Weights of a small GPT-style language model, trained from scratch on English Wikipedia.
Size: width 224, MLP 896 squared ReLU.
Training: a variant of Muon for these matrices, 386M tokens.
Each number is 128 + 24 x the weight over its row's rms, rounded and kept within 0 to 255. Layers, rows and columns count from 0. Numbers have three digits each. The size before them is the row's rms in percent of the matrix's.

# layer 4 MLP down (transposed), 896x224, rms 0.0604, rows 658-720, columns 112-223
095:152147155196089154151143112120141106090156125121135080113107110155136117140092124109136138107095109105132141195126142090104120145121105124128157130110163145154116155133077149135118094147151090133143158100175164126115148155135137164118080145126114122151139148127160135114162109153105118180164085180156135124092131110145096160107118146155
143:127145092104120152129159106126110110188161087145121161154113122135125141114141132163129159093115122101094085094135156131118134166144140107073117115151149126117144155104103140097148158165116123168143124115128097096106149128124171134104129146145148129107098112129126165135129124162118153087168134155156129160162128074161122126142136148116
106:113113132125098129121112128136126192095099172156101140109136133176140107104145121092135115114116164127173132133155152161057131116129119131143100116125126150126172123136136127158142096126123108134085089113104129095123136101145151103170146147190104141107100113122113163103160115138132106139133121129146124110087149111140117148157107172078
101:162169136094099122086105141154141129157129178120110090118140148118163098157127143109136130113124084084117147134140120121124129146091109093152107103126127129145144129150140094109118154104149084105103128148169115155136137138098080115139121156138147134141154107130085148173095116113111143127109116116154080150132086150126120141163111144150
095:090162144128134142099152113124122103136096127151169139124139138170146153166112136143141151131153094149124110135108139133097097130109094116124111102139175080121109112122138112184134120113115143156101113172139173155140111131084128132117153108113134131127182129162122095110142161113141116146152152132144143176118084128124115151173119150067
103:130115161147119142147122099103077102112170116142130134113128153132075146158132130134108166180119110140127120110137134102088132079137111128121146094098090134116128103132107123124132162186140108097146151121149060142181146126168137148105118143134078125093184073139134151120101105119154111134128134134124137105099119125124101124061116102106
123:127141173145128167127141107091107143146125157114166148101124147112156135121103132131151165100163087127130132166155094115125097085140082142132095108136111154116130114118138127086106176145122127090139119105173172111130161102108106120132113103135114113097131165133140121121091086105126156138117145144108062161094140144131165134139117107106
097:135114122122174168121142166150145141131095107130132131144142131119126093131121161122127116122113123103100137109095129075115123108123179126120126115120111097108136149150086107142096109119147124145109128095155100139094133125137181129133146141123108142144133086108101124125122193174151152117141114128124140076118171092171096151179148157138
105:096174110173083132132161127072115120124093131150153134113147086158126109094114105145140121131142145116156165160129138137163126129164083141106135142096155149136106175083128126126120172103128122151161137158130115153145131095132160123091125161100112151150118112164137098096109127144144144093084117119155127158078098152155134104176150151121
078:090174144124167112130145145104152136099117112117117111126128125144123091073152164140134159127161120150126152138158153146108156141134130112140167156123090103113179113120137162122109144114112115148136124128137108142123106123146141137143140132124116114106120129167149119134121154091155098101125090158112178101140139107140127129109150123133
103:157154129139122112159142151120111165137115129117138143126127155152150124135137154165121126114177072126136128146138157075141151130150150148163112125130103138142105147113126124106112179091103133103158168114106136168138083112169112106138147148100117128134140128132110117115127120175146156132113145152158123162142149126126116092118172095141
121:127145131150144119131126115122098117133133159118065125125174109094152116106110102118118131137106157112129132084131127146097140132142100187140170113118156143138119098158124122129100120122136125149152139136134140149155106104159136132113125128122165134134130159107121158143109087141147148096150180061137127079145147125104125147163101131117
098:131134146147143110052122159111123151159123130166112090077122106155105133140102138143120138090148097180147147085163158090130133131138155106137115117154093142149153144130177146151125132138145153094178129126130116134097155166110078135139132110127123113171130137101150137110115158135115089132079153131126124139150105133130086122144119110132
103:156097151157135112131119149107068162087108120117116144158113153139173104140156149160136133146184135116131122172136141107134166108162131136116114111111147145108145092151109144091133129089149132164167146154131108140145137174126084162117136112096155129148120147174134175079132116140141131100083099135107112149116154158138154145098136143113
088:131131163165158078077139144122138143089112122129112086088152132192146135155157097100151126126136049142105156105147116109117138137159092124148173125123139116144142115118135149116114134134169147127143102139159139147116075109151116090134159170130175129142082146183095136149124151108141129101141071097106161162128100103157168145146111129105
101:123151124163083124136083117145144154118145085120107142043144141094107177145127073146108108112135186126127114072114102119104139111111088149169167080099143123161096163184127138129152113129124114137107117119149118127093102170149117150145136153148154139126116115121180134139114123102115115122124118140150114124140123119137144119160129099106
095:132142131166100131139148120119160134113073145122158116123145175115137150123175168088172167133124133127118118118104164160134143148129123135173158100130105117153114114126105098149087172148105142124099148162111155151117124128160070114136129147118090146138155146122097129140146135124124126129105113138139141141121157126125153143116133127151
094:128123122124145164148130139086104130142163119119108133146163154151143131119165139133185114129092144134166122149163108101128130156117111153141119070139132122126106095138157086123111099119149162171160088114132178083141080144157115106080183132161076116155160133124127085149159126129127131148157103131168114183141139135122164117101142120112
093:139126096129133085113128123154117103163090120139137097132104144163108106099128124142136128136128103129118147129127138133135140145142169103125132117107140132104096103117133123123137134118103113141127144118153106124142108132145114157135133125139087058156117093105119124113114111110165117110093110134128108120085142201136126140120145149143
093:140128110151107099153083178117185105128140170107079071108100107080119153176127119095133118149130163142115143123121096127137142122125119125132135138128143161136154124109115123089093054165149128130112144142116123143111144144116125096121114118119164104129159103105134119108157144103147135129094137117125139097159110135149097107085165121165
121:105096126154082121094145129129112088119099134092087094150113147128145170117102143137159117134132139152125115152153152140130107072111099097114124126102123130082083112103115148146160166107139089120151104153113095120155149113106163119147116170105185107112157144155170133119135141132143109120127119111137174139113127114124148099145110132076
084:122130131128129084093108126133140115173111136162125115141131128144111120163116119161113110102101093154138168100135125129122119135151151130143121169124160088113185153145217151149073133121153149101089129082123123171078113142174125142101133106135137131155111176118121150154112162147131139130113132143164134141106120138148151105129093141165
089:184095121099103099135129143151147117128121091143155140171118117118131122137162110096142130133111103064172089109125123155126110111130126085108135121133129160085115124158132144162143115097148116140099122137163145101149128150132112133141159128120091127141127153148129108088109098146164094115090156101110116130117137162143153129156123115114
099:151104112135119130131145125108149181072116145148135165110099145134112156133145150126130079131142114091150116124166139104112128095119103168095148131115137121096093144109116137093111117148154150146158115088125147108140111109036135099152102125188128132122142135095121131151108139140122149137129105104151115139134097174155178147104110090119
104:154103126087091125104149134152114114154100110165160105151149120145147127124114148155141141108126092160119141142179112124140103143113096107147123130127132091136131103115158108125117113125121116109116152147116120122173131164124152107144123161128125097127118115122116092154133151156149106106149141127100130108118139077127152104111141150116
090:117107149102112070090143170111122173104112129142078133115112113153114161151108137151102144158157168101122132162148139192148094132108100162123159159086145108118100107111114137108118164082111154101161129109126119119116108136173098139116136189176111100095129151137103157142123168091125127135121097123122140139114111157161113134126141139130
104:099139109157101114137123121130146119149125160184122126183116150108118128112191154118128133133083066136126098092099099130126157150138147161139160153146121118141118092164149114106135121168071141126118145170119160140125115139111122110115137137152112122139130119088133115115114156111124152107145153150137108130082123141119123077129113139117
108:118134145095143124107106100120120099143123109162144099161152119147107116117105050133115095186127125102155109127150146142140140116137119148077160121077150139122137112121159147094150107113156067126083143141153137092096149141130084093124130118135127138119087138130194127159150182138126167127140150112114105116100142129114110132128145135102
087:116109142129141160156137119193141184126105141165117127107127128130120161139119102079186118120089126126121159109138129112129097114163129141106185138132136131124109117109109160118139147179103127156115138104099140127170085145160141170133109141134116097135064134121063151155126152101103119114118123152127098110174150122117107093138152166157
102:116107099129115138153108127143130113115131119155149121159125145139135129118121111148110120131137138135124100106098115096112133161142137197127090130116162082128119168138127142139128137111148102134136119103164164139144134154105112098156164138129077091129143159154131164173132113086128087107047120142126144125142119123133124125132175180144
095:101152100131164101070132138129132145133183056158133114162122123130126145139136161125093093169140137122170171139137132159142143112106130145153084127123143143104102112144122141154112115119152118128103171141155098111133100161108143100167108091154124140144097087123122130114157133129131095166118147114165104116117164125145152117136142153145
108:115119147170109131142123111138085145091181125163153136160105089148174133125104102140143110116154111113073161092132126170143163123070106182151141128143142081119118135127122122108082099092141146111142148138115125065154146062133148123128142161155097146078141128150108148124125120108132135127128139172147144105137094074152100144094121096138
090:126114111117137112124139137132147182105152117100145112157110142114110109110167136147105158127127126142163061113145169132135123142088168160088146160103169126124153103144188143099112088109130124125127138110171127132146139108172169095136092104183148139124118129131070133125115140140109159139122142133093161139129134112133095084131145135143
116:135166088133092098095121118137113101133088177145091120068115126112172132165121133108159094140185120169102130100155120137080129102135101146127130102148140179170128186086120119120096120126090140107156109145114125163135136135106138098123143159139135104152143124146102121141154160116150147142130154126125112158066119083122186109102134117153
105:154118091154132134080164121104145141150102156093122139150102132170106123157100111117115157162119146120088121110106164130157127110125154148117147138121108130165074171142135118080101159153093121145115139168107127156118083111164116121129123104131118119103075120140149142157144120097127126111122122130176155159121127157137107118115144144091
106:161130158130097156109131153118141149142128082140091120153128080139089123132152071157157139172155154126148094143184126146138136152147104117088145120169106147138113101165120132143135149140126140139114117081134133062141147118109151117103137146167165144082128164119152140124095157133119146129127110138124110112139165110127186156166152111172
111:116105134146132116118158119105142140161147106146112111116143117163129154135117124150104133129120141058157113106130147136126096130161161130096142097104103144176118086116105151153075125119118125183087125119161134169098133132150117108165123165158125120181091167098132101142121083143101142152152126137181133120125171136113094137185114137157
085:110123127165133113174103111112112162140137142183122138104094139130117135165076148113166093105104127141130159113155113130104122126194132125139107119106167110131120131148137086167163180181133123084121149085131088092116121150165087157129085116119150139145146132122141115180161085121116104112127123117123123139134075162137156179149136100151
100:135158111144145153123121148119136153162149121089142125105158121121135129087147103168189135144119170130124130113130148135149125158119116120149129146107144121116125150151186132140112092116128111139157092108107138108113142158123174102128100104161155113077106124131150126121101128156131077144157136118142140156095126152151131121166146151146
108:108118128113175110120120131199127106154126141096086192118094167122125101123092134108101134116148176096155124126117131139144123131145158146149117113118147163149124141160145118121103114131157101113144115130121124122090110133136162168171143138148119106123135101125075123183162143126157119141148125125122052155114115169140137144125145163135
118:161126147119170119110107127180166106101143091105140088138129179097113120129110136136125142105108115127108158130145108139136129100110174083123147126105100108145128116095110133143141128133195084138141150165098121147122138136129078159101140141144109134126057142142104142117137095119172166146147152124126144126117163148104138137140097119178
101:132121145108139102118144132101123136135157123135114161150103162153134118105159121122128141122143147147143124176149147137118114128132153130142144137112164142147185121163151127129097155099112089108129129117113130151113151111163114109141130161147129110122098140139079157120127155160132113159134102149107114133114101103127142144158097127122
093:122117113160134073146163122116143161086126177146139098155123121144101150175154121076128119119132117112122110158137102119126112146105119136169140093084106143096155137117187136133101088113120155126135150132085154146144139133132113129144150134108149083140132126130101110138122147110156076150166125110134094137123101118138115168154107157142
092:135143117124129147124111115139128135134109150122165142125160116124189126140124123127167125165150113105152163137158152092120105103074126155125107145144116110134131129132120112123172125162139135132141122100111124099158137127163142140150130091150147125147132121136129108122130142111122125128135073120130109084118071085125166138117126121151
099:142126139192105128118125122118145115099145138152099135140165106146103131175145139169106104088108096107100120075177082097138072160082121140123111068143140115086122121131074128109157144132131149160147130116115096084186142090113117099115097105103174082114108149129164110151126119114145113133129119166133141140140119160172118126133090096123
097:138161163161084147136114113122158092112089157162144119113130153087123150172069129136157086119123133140134136146102082129141146183108148126116141094181123156104114112105147156152121113128129125133104090120117125127112135122183156165104101131131129125136136072125157124170149137128131156111131159124145127191134109114171105106111121116139
099:130121142097157115116149163092111113116168134176090139158160114129151142157108114107117184176159107145134123100107153150162106133146135096148115106162164140115170128131111159139104132149147111099132172109061101128121122084150152114123094097104150122167082129153152110161133106101128116138094131128137121117150137097113087172102156132149
103:145122101149078151106153182138101138095103121092123107117095127119155141125139109103123121142122102143164172133167094174142157164122066169152138131097153073133127129161142154065134126082154148121115132108125148129136117100140158119139090147137134133100103097153090170124085142129137143135112175141126142124091106132167101131100145148142
109:101098102140089094098126133120125163132145139088151157153117114159085112120149138129106130151105123112127141158132138123092118157135111138111111139102126120127117125149133169120125130144128121103132153114137129116128118161154095114121128180105141120160150136077141160151138090099124185135087114137140128150078102135110143083136127119113
114:177134124140113106071145115139091121166083115120138094133157159119092099133138140155120104187114157127169089124156117165134134128145105151138149145107095099124168136147115138093147100143136103129144186144173184109106154129155141129113099148142144126158075146136137127120133147122107134141101161151103160127113114107141129115116154131087
109:090122093076133140151141095142106123112144152139101144100113110121115110139090129151123103088123132159142118093095144119113149093110126134125164179116107136114072102115118162113132158116101135140136156149081150114166139141089096118098117125130148133132110151111153119106137135090176115187131095135105145101098127145145167113101120116101
088:127148152078119131117119152112085163119139154139135132137106123132080098120111124107142108153106135107129149139122158107132127086134111110172114138138106126100164170123149137141111146150152131131153142087146143134108101118158157174111120110150112164096119184128127148155147143173146157131112090123144105137090158140120123156132092146138
097:143103126101111162129119147117080130106159094169106116173111128142124096123112135113148142139101154128126143139133089109119082129105116126140141125134129169115134121119123095167144145152119124123137144120106134138113121136110094132128130169083139091123105138144145159118103099103150137143193110111125116168077111119073102148168112152090
095:116128101139116115154105178098119142106144126151130135164090098101127129121069143101139104139095133077109107144103143135172126115105103219152137145147164102141129113119131109134110098139146124129168135128143158113099161160106124131181152157114143161171132134112110118130111142140128141126124133106167119142117151142118152157142131170154
097:121104179104132108130132167123174125110114129131170109156151121116105153145114099170143150138136144141114159134132129153176152133156149104141130108128092110102135126128135114135166124147115151107136120129148144069082153135105147130120138105100106091147173145171065130154111108133160162080136165129087085114127121155137110149169117168104
091:090104123149105145106147145101113152137170143081136097115165143098123082146111123149142150064154162106123121178137129155096129124117146130091117158112124101194085122085099161143075108116129125125088131155126090112117154120160128122154099149108153185174086134161158100117086143146104161171115135125124121176121127096121158101130127107158
124:112139121151170070129065101103113111150147140161094105158157145155124167117131118128180123118165122143106136135158197112111118104120132112152185123127154101137150154130099154118182128093136134142162093137084135114103123120163123118130146193121171130136130151123133151110085117148148125129150124148164109128157106124128135125127128122079
105:119094130185126116122142115119143111178104093139109153094097132144095117120147117143104143125163155103099150107125131162134130135164099096124134108151124143162118143119089145127146131159147086194162124096131138127137118107126107165139105178127104081198138134139124141126125125134161099125125135145179097136104111118128150137118097169097
098:163169113084154122150112132145142082164072115097141111132147123116148097140093116108144071157132139163143135121113116105095105087128168140094119081085145110137112130129115128123137160104140162135141126131126134143148116080096151111068165084108150133173104149177106113156113170125156125126134124146162135115144146094135152113135136095107
117:089142153122092143182136110124100123130093129141136126067139128066117118178149140146137132137126154175155143155067131134143155159127110095123126124068112130114125142117151104125109060134102157117128114133121127165153105136145091181137115155175124130133132070126173132136170170118142129145164124133164118115150117098136161101121134150134
083:147103146107101188148113142145128139162077103103092148149122160142090060101166094083100122151149118161178108143134118137127132109096151143102113115128062122118096148081123134083134101122129144122093128141119134090117131138097115129109131116121140141145145085093128102142093096105114117142157112116125138091131131149149114125108141125162
087:121127157141136110114125164106113137178128126102172089154077105122093140117112108146131137123123168134100102098101133095110116126148148146123113169119161138153112129105130130111165122128124160132136130148102158085159147117150131120098098137144143156140176168107096068153078157149111137103145086101122151156154127137117116167117122134149
088:110142139131124166180133134115131133150077100128131152122130116159106163111123165130134125165162090111155143186192155109094114128128121115144132168142112153142137154067105148171124147132134145135078155108117156132163130114104141094173103120117137143112113136151108136129084154131112097136128143118134120138157087122114130137116143116101
# layer 4 MLP up, 896x224, rms 0.145, rows 659-720, columns 112-223
086:134123189107118126164142133096130104125143137110101172116137127105122128153115139135124104127136133117155164134115126138136154127119154115135124155107161120118089129113174126114087096098111156131095151107134165126157155099120099154134173141154106076116110163106162115133105091151091115148177124134118138132106138144111101129135135121138
096:141096142151104124163108144144151100120192091151100135139149106103077153156155099183171090172119107127128133099137157099119126129144154116121116114136123160119136176089140097119128145151170107173125144108168120141110099144118089169088120138110136093125068080102132115095141148181126116131127130124134132139123084123078120101101163144133
109:114079140130116111126141097103120144095172129177124133119126108135126141134101121167170159158114142137147132176122102129120130129098187090083131163123122136088111115118134103145161123114127142155120134111106130103116172125123150119104176111134153164123114126118137106130169122154109125127142134116107185147134150137136078178131094120126
102:145178132125146194184128111119138090162150138105110146157096140153165110150135108085173166171192159142175103147124127094102115109138122146133130157084164117122134109145152143174167081139130141124142135139119145110130130143144141098110082140168149152142123126136115119096149137145151100139159082120117086125125097155059181126155093126107
098:142119120174117105118126100103116104090110116147112089099143143102136117133109165099121157126091148112119112146134114105076106121153093154137145119090111115145104110132148143150088116141169145100163096115153110152178150132162137164122124093121104141076157101093168123129117099109117146123082168130093157116142136096120106114102122134163
093:134115147116101134122155118160147098141145157109130116135111081135132166166121157103111138145118100134148114150131135072147113157136149173159114124148121138138161143150182116123132184139125082113131120138094145145115152157137155105124142125144148140136129129158167165129134133136122146136180089105124096116128155132117151146117084146111
106:191173204137159145078141163129107110139145066126106107098120133130120171087149142117123154103142094110134120157166145121130101138094091161112102123115102144096177141141099142127157135120151139126139091129145089123130122151126138124138167133098153136108162112133142101090145107093127147116104122113126112109107121141108141140092118097142
093:163120124161144128097103091124117149071127163135138179138128162161102102140134104099164173118130146102132132131101138120113150104131165115101147138097103158093159141120101104134133141184123129118145104119106133124142132178101149144109170137093135116077167142114119139067108140123165114167123169154121094124107102094131100102125161142077
106:129139102114119104103067122033147159100085135150108143097141148115085080112109121109138145151140127146115133128158141133138134153123128111092092102139128154129115101132162162157097115111140159105060141097158125148128119125104140160173099109110078095103147128098139146114134161123106129094133108132121176129140138144106080134144146143120
100:126174135137143090124128109124117136140146089172149160136116115125106071179123128173142148091139163126140106128159152139139127160161118130142129085120164154123129116124119144148123143149110133141129159125112158115126167147156105160106114134108109130101133140079150131122144137135107157106105076140141116156141164116155122151135119122118
101:168136152145112142124119129100093129151132092160126139131096128106153133145156148138112158150140106164096109207111129100104123104134154100134102119122104167150141142092124144118105124141115114155075138181129118131118167123113121189117103153159111098100119123157092123133148102122120147176123079141148163142113093140184152124111099120136
105:126145117101089118109123127163099151118147121160057121120141150118139106111148153154107122126099122114119144119125157128161095125116122148159134086121095139129186188140119138128097072126131134139139139169132112115086122114126114132134110131144120103155173122153101149137136119128117088109096145128105177124132155115113116117118088148104
099:118161148178135151110155154142120101166132135141093132118142144115145175075133124139130165151111110129118170080189116113170136133116102118116101117096124152143088112096121110121131128121121170118102132143167106112143162136145125119108148109112117105135144154100089130151143090081127128132151120094142119108147149095169170097128156120167
103:135155108119144136114138132149109154129117118100174136131141095123101091116127140144096131152124145099075130113096143124133116099124120148157117116142138129089134112125126116136161122086121084137106124109119114152116141164154133179121126119140114121170145132102153075118204114147150096120145112122130155125143132107136109111128129158112
090:134063122105137104133108152111128105125119122137124120105121085161125090123151118146131123109147111122149155174120104150145115091124165152142142124119139104114123139169171088130141117145111130121133104143133079105149157116115110124149130141146092102159153135102114146132153156106087172108142130156158128147133098119120097114109161134140
104:109108122107120112131110147171155137120106115144168130131061118133178151109106114108098120075123100099105164148126150153096134128141119081122170120116134131125100145149104166118113155143095146110108111135164132126135099124107159099145146093184159176129159136102122145177105153123142126135102133115111108108107113103122177104110106106122
106:125141134160169142148133150109122158152117119115140141108145147129103112156089137143155095093136157116100157117136149084130139171112104087170109126136084121119129140180101144071168116141121129148125139135138140125087131170150099146111159159113116120111123093105154119114117106145189079115127146161119101184135120144121099107136106122133
098:169101162111106169123072156091120116155131139117082137140153133103100133119130153109153116119120119129148121139110130071090066126130100149160149096142104118155149122152111130170136105154139122122167144104137096123145132131106129114126128161108143140139221109174186131125145128155140146095122155114153134144150148115130108136156146163166
093:117105104134114080132113134118129118140121076140127137137135101162099123112152139121142130128125140143139115134122126125112161097127152139110137117108140165142113154102105134155095068123153123160101134075141118091136133139149148161134123122101098131142155086128101112136137136138100147158138113125180129120181113133116197136131136142142
095:161120093119116138131128118124128086131139122135114155189097117120122176163104119100144118161139121100111124087136124138109145109169116164111120097143148166108147118102128144116119136127131167098113144119178063134102179100181112119129128136088121134137096107165158164149113098183066095129138119120113158125113136143163151146112122098112
100:127142145167101101110104112157110132137135203122087118093125135101109102164136129117169142124130154114156104146100129119117129122148118110147094138128081095078193110139120124118128177141158120182113102134107124077123114106150093145133131121154189121086158128135130135147113159144108089150142118176145133127149128182143161106128160102139
102:130135092158111122191113119123161136110132133135148175132116114131110157138151145118112118117150136104084137119108067093152110111113114160106123135139134139160119172146120105115119138070143132072105135121147145146090109176103100128139160107156153115113137096145129119120115106114107178077136156107126082116126113134122105159138123155094
094:144143136125138134159108137107132133137135132158143171095166152116155096104134164120135166113141155126130179104158138105100127117110131138141105087137110120109148116151210161095121126116147121115145109123132089071152115140135132094168154157128168138093150157165113163127127114142162105129150123108109106114146128133144131131089099139119
103:134121105112144108152089100176177139112167119136137129176184172166128124144145183145095131168124117123112171171123142134148134113127077089099122092110124114126127152121139112111181147165164073116147114117158141141082170159115107147155129104139111114146157138113143133117127108130148135144168138121098147102112137115117112123146141135093
099:126116135143109116117117141111118150108142106119099139178156106090106142117136132105127161128124112117197082181139063122115114092112134120141117130119121131161129112160138128131122126096150098135111146096141132172124142128144138156142113150138128092074134124118126112150164147155145097127104111157113137118127098127110098115175107140103
106:148148094135113097147123116110129089124152153125142149146160104140140087104168119124115130139134118133118091058114172137127141129131126092114093169101119070152105109130127169115110154126104152173100125116146092112140114154109121138140155117138169163112146107094141157150095144163091131156098130121153141119149142151097160117142240099122
093:090127134099156136118089153134149096125090112142131084158089124133134096114111117108123083192137104148178123150137154122127146137138048105116149119129145132180161163125118115111160136113135125100133151116121163120158198117142138109118103125156151135114077121123156139159136156154157092162125128123162139129149107149134151113129114133142
098:180127157130166117120162099108137128154149145101133114153149120086102158158126127153134117136140092107130118144111097136123133123105106132141090117152138152157155095138127144106110111133170146124109163096164143093106166147152096142116166124157119145093115144148114071112151103133091185111119134147126086104124111088103131159157094068098
095:136124127122156162151124111110111139147079114144144137115114135135100140117150141154112093092138147139138150097120105116115146158161112143106113076162107077091125118120160117137146124115143165129076167092147126150130183144133142146149134105112139096155126154103069119133089107116135119134175160153134118085118153161138115166156171129110
087:089169120138115109085101082141136133107122138109105108131099109097160119127129143134154115100091085135141106153133169109116125086117098103132145105145160142118124128083102114128163116144093127121139137107125137158124131106151137127136114144080129167127131127132117129163102162089153130089157124165118113145095154126111118155128105118148
096:158158110146124109111164151116152119117119119182120081114141122120135117151131140135102146106170128113105144127127168073108154098100088146188142096165085155153156119105099137116146116092135139103105128118126105109171139123136136126155090130115123119114112127139122115081145137088129116138154161122091130124159103060152121097097161111096
091:085137103134116178099119092137087123128101157121105133143143142113126102184130128158131105123131149108084103112115152140143132116139140145133131112084144131119163147094119175111134105129111131101118099149133158121115166127137127105127148094119159163103134147143124162145105129183125164140110112119119111105125146151151141110100129115112
103:142146067138087133122131114157151130106101135159085141099081146099128083121127110074111111174135123138122123113100131169102176113114136087099113100120126137121100131115154153097120145117144117118162167140122100104159185107120164113118140125138125156168145165091133133142134162112112147137142122105133137119146084147142138140123107128116
098:119106163105112121091068121125133125133137103085132093203146120126142083138112101135130172147141139137134114157145118104137140099098108080099112115109152132124136106131156109138117121139133127133145110124170106100139156128083119122074145156105097095101144136118127139125182099165110094155159126078127126144088101139123102102141122131102
108:144097157126164149148107123152129086108152160133098134135131123137110101129099104135105122136150188129146146152126158115165125118105140149140089118121120120108091108149081150143121117137126109118124156118143124135090130119123137128114124134119162152164122137093167127122134116096153101144146112129106159142121111170106164116175103078126
112:140136142128151117127127127138140152096105129122119128123132123173174118102124099130159161130163149132089136112117121116148150139102111080146110136164133120140122142143077110139124124104125161136149126109110118183118114132117121099061179127124082115123120113163161112150139096141146147166110113154050102161124119133105128108107157118183
111:097155187103145146115111120148129119135139128125124136124138121102130125145161143098103106131163127138102153144110174141072165114121081129134166109145157149068125136138139102132090109114105148090127154127146097145145139125142118085138140116124151118092161138123134165126131087079126100133117138108142143115113108135131111172110138174166
090:136103135136102102116078142177141141093136147133145151104143172104161158162080146140144134136174143120107184125123140128093158133104136111149119130165108109100133153145091119166122128168101139142101102140127162132143082153130095118138132102107173134119128167087103117122117134148100149130165128119093118131180113166118137129147099099104
095:107115124113129138114150134099113115163100143101145189154104171150106144119157148136115157130106144130136139143106144113101128130129123117135106131085142160127172110102147136095158104147092099127099100106131071146120120126126156141128120096118138074106122139123130112158139176112102111090142134099121127152166130117084105141132122162154
112:131118127144130153152138165126142136157140156146126112115160172058100128148125178116110160107130098160101132074097120151117141118118135119103126166103103136158117143127120140094090139149133135159129148176128121136138138184127181147091105123179094153132159157124087148112086107081136123113120159144127124151122156098113141104101118196134
077:124129133114121118161153121127146102144171100109145135138133102106151096179154153133155137107152123156136094168159101165114145129093139146129137126138102121123114125112156152174135119119129142161144097116138130148128138107082096107122157090123133139146128100140112172119096144125080136166160113164124071117125140121146165095120150137135
087:169135185140149160153151125132176082148158105112157132093090147122125075112189157075113131123127139131089134111194166127117116130140185151120144138102135140169112106141114110158160096120152112119126114123148149095113111072161114145123125134097105140122123126133107130132150084144117124151100120118128129129128115156186175134185136113132
090:170141138100159173119119142116132104147134088123138155128128093135151119152117188112091142147100166126140151152148097139154133124120137164124082091099165102109140102170161115113118163162129084113152076141118107158135093113088149144151145119143147126123157137133126149129193133117108138140138114157100087126131138131167158140112097131122
095:133084154090146140119111126139123156121118107176116115105147161155121128119157195106117141157158095103161138030146152102124123078112129130160130135151158097123104143135144126134090107116103095160121165097112073124163134112134122130141175142141080145098146145149131141146099120135131123131147102103082133116122131137116116129107091092180
098:140146130153117166120094151117107135108131138089112114132105103115102131111096116095129128132089080107131151158137156126115151171121142097086140098125130118113099137124144126152124128126159172167144098170142139147124129103111147137109141104089163109121131127097120136101124130124109141158184094148093151120137112109169087179128084120096
092:097126137129170151166128107157112117124123141138170150155085099153116096133124161127125107163074084130097099109125159115108117137113097076122105123159120130124116123119114120061119103144130116134157147145102111118091107156129160135108115149132120160098145148146145191103087106130114151101168158119140111135126148164106130153113167108146
095:141127114159132176113110112172096158090140124154170077137176138098128140131108118139136118138185130125171191125117070142087108097140135090115169150106142110122144159139106138136160115122109103075108167126132139132135132102137087122125161108131129097168130182061127107103146110105147098137113128141156120133157122148133120094160169177156
107:137118106117116133137147115116108123118136134097135133137138146158075119124116091093124126163141143121159098119122125120107121125201126116116129167087120123106134149148136156150145150122068132132119055158166086124129114125105105163153130125080096097173189145145080142090143123182111110152141111169107120162110113090155124111125141142109
100:157157139100112134143113114172105102129090102122129166142090137122092119096152106127120064122163096121109098116151164149135120084107145119080166131124110125149150137128140157119191059118137082131128106121137137132118129143167131136133111127118149102132141118131149137151165165152120129159164210075144134102099146151095126171122116115088
093:170131144117131100151126125113141132157120117123170138091142179078099107108119092139173160131135108158115149104132184149148132097110121113122127148123109121156130147128135118099129116128157119133115163135146155136116115131148144124150150105183125149107139153151106103129126075106109090075098156133151121146167125137124091123129097155146
099:162124114094111145109143148083130145149128110153090117146117106152124142109136187111137120191141132115087191119110113122146097081105134096136108127138150144135127176102111099112133105115129133101145147116166131107091165116109152168118104131151136161134097148101079128123168145150128155100114136105124124129114094125140162158112112154143
110:098144135104116151110089152133146111140161089130137141160160106199172148135079099100141090173110141168105137129085098096150130131139131094145103100129114149125164155142104130121130179142111148123127134144114142125092120121107076161128141121138132150109110139121126113121095136128126123153124113122138124139113133134138101149138087085169
090:115145162149122144143154139115101147091144118171130111167134120118131171149155087092077119134115131134137117145104115132116114131136128149143139082127142150154111125154161151150076123149110122132134122138135112106149081140088163139113138114125131154146101165130151161125086144154110124129154111156119129151133141094130145111120148110130
115:121071160134170162126115120161131119122148117146104166118112143176108114137076141104090134112159116148136131175160157195108161134131164117127115122120103170153130129101087139099170145116141086099157156147141119116100149117146128096147121130142133126159105113146089170135137108116135099155116133139119080102116140101101170143115117144156
106:147137115134147145083138137072149145181164108171111115147145145116095130116155152118109133114130158118171111153111137112086142132147144155131159157123154110098113184119052113158129148136137143136102119118109088152110153175158107146115164179131142136119136111156119178117123151123128145157123121119098099112136148132090123131112128136102
089:116167134118106106164114125133156090156161120154088114104159131137152115108109137110111124115153103153138125156147111158118121159116132166126119151129149108104144115129140159129134156141172143159117122120125107128101160121130117118116140133131161169128138135162096140116124148166111152145178102171134076174154104104155136105122140139084
108:121124178131121118117101165116142173163183115152093149111111128096127138123142108136150147111151110112148169083147150115121083130130101147149123109140089091128099132150142166108151111114142132123101158091132153119115158086116113105120135140069085118115114154096117137156125150112078156111124109128142108156154116082128136125135138098124
093:117149156107129145157121159149069093122089142079137155099145136113113118144135115120119117088158165154149130139112134139119141116115144112118080126121126116132142136132189110105173171152122178100120104149164145117086145118103146118153161081151131136164111132128158119105134121130109114125080157140130132131164139136123138120086130085090
089:123141117089128144120114129133146111122149127133141156083111099176177111173134103109160084125105113173139143171115118138179117110146135083119180123137093138141115104130160097123093127126113125110097146126102113123168162149175087128128129131133103134133154115105165127123158131143088146143131110133142163157155103130144143109090109114160
094:116123096105115120129151095071141146112121096126112181131092109148125086163137146110127184161157120176144126135095118114181125054095093153149100135089111142123122128139160112153103164120134158119126137117113136122075126119142137127114145121134111114100127145128099128140130125129132119169173147137124115148133117137103130134128130158148
108:107126154170144091128079175117146108187117159111116129126147105137123116136093113130137118132152123146103075145164115121132107155110102121142130111149128140136154133117064108140163153099095165093151151113135102093132160149135197163131183066122092151153110102110155107160130130111105085143186174158144124141141137128108123121106107139105
108:148127122140128152141148130147125143148132105168150127164126134166120135093153152129158107152166135111138114128148139123124110121116146138144119144096152107138106127126110124132105058123153143123080190101117126119108104143113110115132080119139101147124142119089106097143121125115153140124120127107113134119108129108125147101133133106103